{"vocab_size": 4641, "bias": "none", "init_std_qkv": 0.0899, "init_std_o": 0.0, "lr_mult_up": 1.01, "lr_head": 0.00697, "seq_len": 2048, "dataset": "wikipedia_en"}
Each number is 128 + 24 x the weight over its row's rms, rounded and kept within 0 to 255. Layers, rows and columns count from 0. Numbers have three digits each. The size before them is the row's rms in percent of the matrix's.

# k: layer 6 attention key, 64x64, rms 0.368, rows 21-35, columns 0-63
# q: layer 6 attention query, 64x64, rms 0.349, rows 22-35, columns 0-63
# v: layer 6 attention value, 64x64, rms 0.486, rows 0-31, columns 0-63
# o: layer 6 attention output (transposed), 64x64, rms 0.37, rows 0-31, columns 0-63
k21 102:154083131096144159086115137115127091092149140102108092149097145124112141151146121133092152126151107100114133125094102157132163125098073077132090115091144137111134092151114117130130104106129126
q22 127:162158125113100147125122105146104095163138134168101086139118171159154144117150140099105155155099138100085111128174098138138144139105124110088134122118112155108087123140144103129088102132117161
k22 132:141177136106098155113145115125098111167149122154101088126112166162154152103159151104101137157079131099075119117156100142126130135108123137083130121125126131121092140164164112123105100133135143
q23 125:178095135133131119175117113169132116105099145157133151131124125108127087164089130115133186120137121115142118158163129111124146145153145089159127118147103157112142098075098130138102121141088150
k23 146:180109129135126126187116100164133083114116145162121120143132145108133097144102128110135185134118128106130105157167117107129154143151147091146132116150091161112114107088099125138097121149094155
q24 103:086163113161119117142121133115101127126123119154163132148186100142137113079120107124155163115108168136157101160139133116135118090187118122100119129148094155129105119119159134116120158080141109
k24 123:095158129166117134131144146121106136107121125159160142137190100135130112077131112120146159119117169122166104162149124131138116099189112114099127121147100143116130106122171139117099159081143115
q25 137:131158095126137103113089086127113138165129105127141126118096115165139147142090160122144108095121082152108155121145148116130112127124147182137099155152062146146132147098117144142175118129120097
k25 155:126164098131132095112094087117118145164126113133143129111105103168139143122082161126144101097110089148113144117136141118133115131140146178129096150152056154148127141097124158142173118119128106
q26 131:110104133120141169097129153106144167122108125151132146086161149153141112170139112109098156114143112121130141124125142134093132080121119137174146120152120112104175175175155148106110145112096091
k26 144:105127144117158163105142157109123157103134105158120130088166155130162097162142123118090161114132100091134131117123157122095125089132130136153136117164110104112166162173148144101116152116120078
q27 137:133122112177143137113118143154128128127147146109148119156123117147072147106142130121108059147158148177111131118123135133152111125143094122165106091064126129117140100102129130114109133098157177
k27 150:134122108179157133128128139139117112102173129108144108162145127119082120096126122122105070146146133175115134106112163112152115129165105142180099091098109126121147112105131142110116134101176153
q28 124:138120092145170161177137112147122083090128122115157075145160159120130108136111125091124124122140126160113118120112137086154115132170121170187140099134115138104127141118143152097096136141107132
k28 123:141124104147156173148135131179121111109105142130159099137136143145111131158122146082104109104160148158112119120120099114168099142163112154173129091090142130101132111107145138097078129126102162
q29 129:121146128099181134145119121175138113162085126115134115113124116146158169155138167105122142070145129117098100125110093133147122125139117136130148118119168130130103098118128119089153181181106118
k29 139:122146120100184139167115116160139099146078136117146100115137122140161152153120155100124145083132125127095097123093102124138123120153118145150152107135165132133099108124126143092151174186102110
q30 110:135142138150165137111121147131115124107181092132136096150160148107109112147147153153068142129135103094125146100149191132104089115128123108139098112140109128098172120107114145127122151103161093
k30 111:114119152159121153133103159098155154144108129127166119120166117137077110138146110134073155145125112128116131130121164148062089098129114091167133090125123121112156145143125163147113140100105108
q31 127:104125140116149159101151135111041117107150115145107135143108102131139161158164147078131109107138131110137124145153061122151106117146109163113098124155107123143136113151168113101129122128139130
k31 141:096114132121146165106140141104052099117152124138108126147111113142135168153173125076133115118142143124143118156153062117150109101139104164120105133154101134144127127157167110099122130123128139
v0 106:113103122080126143128089101131132117166116104138097131138101174124131062119125153139092144062169140128126093131145114113144138156167148129104152116114119120146139138129130106156173149146125102
o0 095:161150126112129156115152120160131143132161146138123108183120138135149120130137184117129118056153142118110104167125160116171163103106138120104148088125134151119151138136142076116125142161100134
v1 104:126145146133151127112075142133124145133112093100130156127119115135135088126130107140086128155122119113122154176129156183139096142146124114137130092120165181136148101144108058123135082138133130
o1 097:120113155147140111116105111150107140156134114118139172104132150084173146106148148124120145113125137124114082135184152173111091149128151102119091173124140132165109147160116103131141118124102180
v2 092:126157140191133113124099160150110109094142161122136136088128137103068144136142154144111167099092141116124163134133127140171166179113132116136119155145115113110127127108145106129137171138137168
o2 094:135105143114142115130108114130128100139113131143089123106100118137123121124107126098083167109102114124144131189117125108120148141127158118132131096089105143137069123090073084132169080138139150
v3 100:064111151104131130156111127096142198145096169109154139134150103143143145119149177145158118145082133107157103174144113097127145144134122104122131142120152116117163154129116117119125148129103112
o3 094:098117143091091105154117139131128180113143091155095143130158135140132100149131107164095128083103122092152113132160129129136134122161135140064158118100159106113131134147114177113117130090142120
v4 095:127130138133109137131124147131121151182116180130121134120095093142095156107094147139145120108144148121146167124137118165127117131165190142076133103126124117106168105158119161116083107166133126
o4 096:133084130142132123114160139134146175162127170145153086129134100086117117146122093134152148163115136107130112143124121155072130170132167121093153085083142112125131134153130135137085109134158133
v5 091:186137107154116134165109108114097152122104168124082132132165130092121086108122141118169135065164144158141128115120133140141129155063094121119116112109134158154124104125131152128119130130125125
o5 093:136108053100125128142145130127117137144129119167124109091158144106147069108111143105145145097160137182106133124106120119144125165120108165164118146104137161104129141144110122144113159099100104
v6 093:156129119122146117110116124106149125116106107122170134128192078140130101128155160150123131120156135140113149111128163148125130125168106141144077157074104125118157134098125145154076144145130175
o6 090:128135079124180139117128114108148107121149107162126131156145110103118148130132141188121148110139103104143111085095143152127151093137155130168096170122130134150120125073140134157136100089160128
v7 112:143122121123130150100130128112104160124106135106111136181104129128146131138107144099134145139135154099142124142097094180100139085104122166131154090078096111107121119137130120169122167098181162
o7 098:119120098150106138130146154094091111140135117139101154153147134147119143138121155142168180159105123112116081110115108160146153148173116107145096115088113112102155125151159152096165107173116138
v8 097:134122099110159150147077118122068120127119124140154123135176146123144175155150118081154134130137084152166105114134132117120108131086129106133111110091108125088132096137143096108156161129101132
o8 091:139139114132149144171109177096104142137103114119126151146145124153100099128180149117111131135134115151109127155131128099105071144156120091129107130099110125192154116099127136131107143090075134
v9 103:168138111071056166123123159141101107123152141082120114114158094126141128113113105107140133150119184136132127074144140144084126142138120098130120142128129142121155135125115138101153121157149103
o9 098:143147104081104142119127154123115110148190151132131118149118071125144137138110109102143113125133158141095118139153119147121089105113126101156084132129146112133155071129061172113129120137130124
v10 096:121121178148150121114155146108088113106127142146162131139108143102124085109127150161096112146155139116140113080150140082106120133118116098162107085122125106117150103121119167114142089152121070
o10 098:143118176131185118132147186140089108099120130127131145095122149086130136157142143132140137119148157089122133088112153084086101090139128132136124129138126105114141159141106129127145153134133066
v11 105:129145095087132115126155131095117131142159166110139102134130103135170094146138121167127112139122087108109098169102116111137120121116139117172125135129093140149087076093089115169102137157155124
o11 099:093142124088097119182156108106106134113140115150110142135103142184115161142104162141180125122164129094111110116124121144125118163133144107109138138160109106176108141123110119181086120134139124
v12 098:167168184151118132106087105132082142110064129148144146130121128138136135152123147119169122159103115156066104122111087124098161139133124118163127149132138131128124138113100145146156110143109112
o12 093:172145107095143156120134111130100139105122104120096180130104123119167130156127105101112148116148123106127116112120140133096092133101135158176151105106114152099093082134169161094124134107163154
v13 098:128108095138129124170152103131125166132145132126133152133131121130130068129092112148139133145082104140145151089100110139114139137121167098109108131104133119178199121112156162170128141109154147
o13 096:125102125088139122149130164143129158169113130170138135107105125163149079088116121120187133125112091142152098113120144148150155090091129113119138145094116097160144134143134131137170157093134108
v14 101:147126146102153125158129141050128103143156120114133127142177169108117169131116146153106178144084128142094122121150114152129120140131143159144157143123111124163177116119130161089152134121128128
o14 091:157108169120166108133136140131130123113134115127151088096093158153131162149133108145146135102126127109119112139124072136177149166121142109176085087153132146101171126113130146110110139081112128
v15 106:147142157117171141121112116174141088116152150094078107115106121144139100117130111127156179178122117126192126153116124160105115141127119140134106137189146090130115141101133123115145123116134148
o15 100:116142165122135155165106126166095073128105129100138146149118121114128120142101105153149125131115142186181087165141116118130170145094129139118100144170132118138088131150109167113129124148105122
v16 111:111118141148077080141128129102131118151129116130172119118094123087127170127152093121120110108138134152116120163144118151067102110115172109126124156105096088123129139117165067142139129134127125
o16 104:142135127151088117149123128077107106128167114149154132122079095130103120109198132150106143109110112145117128153146121139097097094111136139111117101168141141108119111170155096155144101106163134
v17 096:071156150125120123104144132159151087102144154089141157137153154086128137092175141091138154102147088128095136133125150136110133139143165154113071107104091131153125156123109138125129133141137130
o17 097:128165167135127104154101111116155126084123108192148168144158129083112161118151150060151138136136121138123130133108109136093163138102151117098105113116131100102121139105117143153127145155107126
v18 106:150152113126106119130060111090152133128140122078087130122123104124128106122160124119123136125117091113138086134111168106130107113073110114119146097129107112119118179141126157165094157135161103
o18 091:144118130130156137119124074097158106161122109129124200120191119174140092148125143155130131119150094110111119173122153142143116135123089115111110108131124134105129131135092140156127134142104079
v19 097:135095126167121106148103172135076104124156096128124080144140111122151108129087136077144142141156116101157102146109119124155117127140147165149121113138146112141145118134145161109093152194137118
o19 091:175148127138156125149131117132084096100135125096107094124119121152159109099113117108134148182177127099082092166120106113143163095158158121103096143106135138134132096125117133142114124119172129
v20 099:112119102105117128124123172162109109090120094105139165119123180095142134111130161145132075165084137110127121117154152121157166143147106162099098152117109112119115148136097109138132140121095088
o20 099:106139100117178130113125151162138171102143081120116147102127140153113153104114112139152075137130153148119140132144146102114112141160111192116127116127129130121145102114118109165165059147127141
v21 092:129099123163131110173133188097139107134114141122129180128132119114157134097126102077138112113136090129110092140143151141106114169164097157086119128108139120129113148157117107129129103117083163
o21 085:117116102179137145152123149150142139113138127171134139121115084088154120124117125135107104114125111147102138121130156104144149134166095126090059105127107133164092131117145167174131168123111162
v22 099:109153159155095139107153096145146091090134142124133124151102127112156159118140132125122150122099131112137116096173126071145141136154101124120183105110158164116152104133118119170080147152122158
o22 095:117122123095095119103169128145126095117074143178153150147127166119102132136112137147113142137083108105085131107190115088122104093133142119107108149146140168094122136094114124144109119131114142
v23 093:114131182120131127113110159182117108171135128133131130135112156106154127134139129142187118150147135158101157164126148127162111134126108138132161115137118104121167101104171151140109134083108070
o23 088:114148130127134141120109081140129142140125122109132124125054125113098137141136105090147146110084139133151076145130157112093124134161081087122168142108136174095134138108139126141101163141118096
v24 101:145142091119070122115155124135148143126091144125142122098136119143136169149143083130102162137131098129127116111122132137157139133145108157159157088113150062165149093163168155116141124149139105
o24 098:127130135127115145110108137126142115118096151114120108101131082174162174133162090131121165129087134096113126108128126150145140111088124142126126128078115145162118118139140138179121169194115099
v25 104:138136117148080106160116106109110134170136124162097150152159158158142182138152140134131133134171131122166160095131152141130135114116123146138099110134134150149116155101117113166131166104069094
o25 097:129122152137142115104132144141158140097164158159084115150124137166104100110147138125128125148137136141160147146174133153125098110129136117147090155118131167139073119121165126103109098129087064
v26 098:121108133124134136174101090144154131130142145109179111138099165107120138091159103137148116147108138116118158126103126144164134106092098140108146130105083151100129148149134134070100173156107100
o26 090:091148124160163158130151102142190129137145111163104114135117137152118148129161100160118108128131085150125124169114108091115125139101139112142111174088119128095181137161102112109118152129152129
v27 099:119135122058118111138126091144121125097107141145107154117146077081158139132113160136112132151149144101100155081175124130144090144099145164150129110123094114123157119117132101119142103149154151
o27 087:135143154120135138112099137136126126127146096171147097142165087125125109135143115132173124124077122093097115104134107107087139112171119120200154118153105142132119108153100098126106109129081133
v28 103:125146152133137137098132079066104110096121122094135144101088106116172096130128114121156127121132140110150144100114136119103142074132176148165117109108174169135126145102153116107114119131104140
o28 095:115138186148096173100163149108089159087131099162151134098151133086126102111085119118134130151143118096156137161101126115143081096104111113142126142136135117144142116145164127128114094123112146
v29 107:134135148155129151154129101144102132144166099147143135121136087155130112115136166136160156123124097079129124124129104133146094121138145127091121113079125072143060118118099119124158077111143137
o29 101:131130113134150101132141127168125133111142141137143121141085091142128152122104161149139132148149090097119118112120062108128116117131130135095166148123127092127090125162116153123183133103052135
v30 100:150128181093126157149154105151137106103110167158161124107154145129089105129133140124156093163114152098107118180144120122103097121135134099141130109089135124172115121157120123149152150104084120
o30 097:137147131102105128170099146117127154157153156155080146126128157079090176108130088177111159140153128113126117144154146125094126103077119136134152129135126147133138139107133120124147179145097127
v31 098:109119152127125127159125133163170110119132122080122130114151163137126093159092133124144105124143132191148100130193093126104106080115107142114122117112100129136126126126086122127079111168113124
o31 091:079135158114134153167152129140160138102136117096122125117131121118113132154119151116094126176144114194090106099155158152139141073134128123167134070124141128081122138127138129141110126110126148
q32 005:146109136116072125110123114171123095129089143143157141112112133151117155145132152112129132091094126146122117108111141121089115090132092145145178096102152131150180124147131177134159178128119130
k32 022:120148101115171091134156126112163147086177100126099091136113092097128108153169129107128114156134136162099136116142120162100152150150143150132152122118135118062119132138134122135142135141093085
q33 005:133117132116166128143129133187113104104082110174126161121093155107129103148135159126069137120122119133097086133122111113086156153142127123140094112100110108135102115112148133165131157111166101
k33 030:162133106113124139118166117108146136114212119142114141117107121130129104072132154091127133144159107139087139153139142130152114101112141134131126135162143120058174134128138106114156152142106110
q34 005:109100120108144125141186113089167140167144088103131106151157111116117114121122096116133119118121080090114128144133130110108121192130127091141094149154094154126163112116148106103098116150105120
k34 028:166125109113129130118169117110139132116202121132113141123109126135126105074130160094133137146165103141086141151137145132155116093111141132122131135161143116056169136128145101114161148146111109
q35 004:154122132136159108126174121121149151161120096093110113128157145151108142117139122109154087069126114120138122140172139102122140196093143116141162166131108100088129121126133124126100144151163106
k35 019:104130129140164120148102139143130137134062123105123114141140127103115165177143110155144138133110156107171108085109109138075144154154118128146144115092108145194091130117136136145104103127147131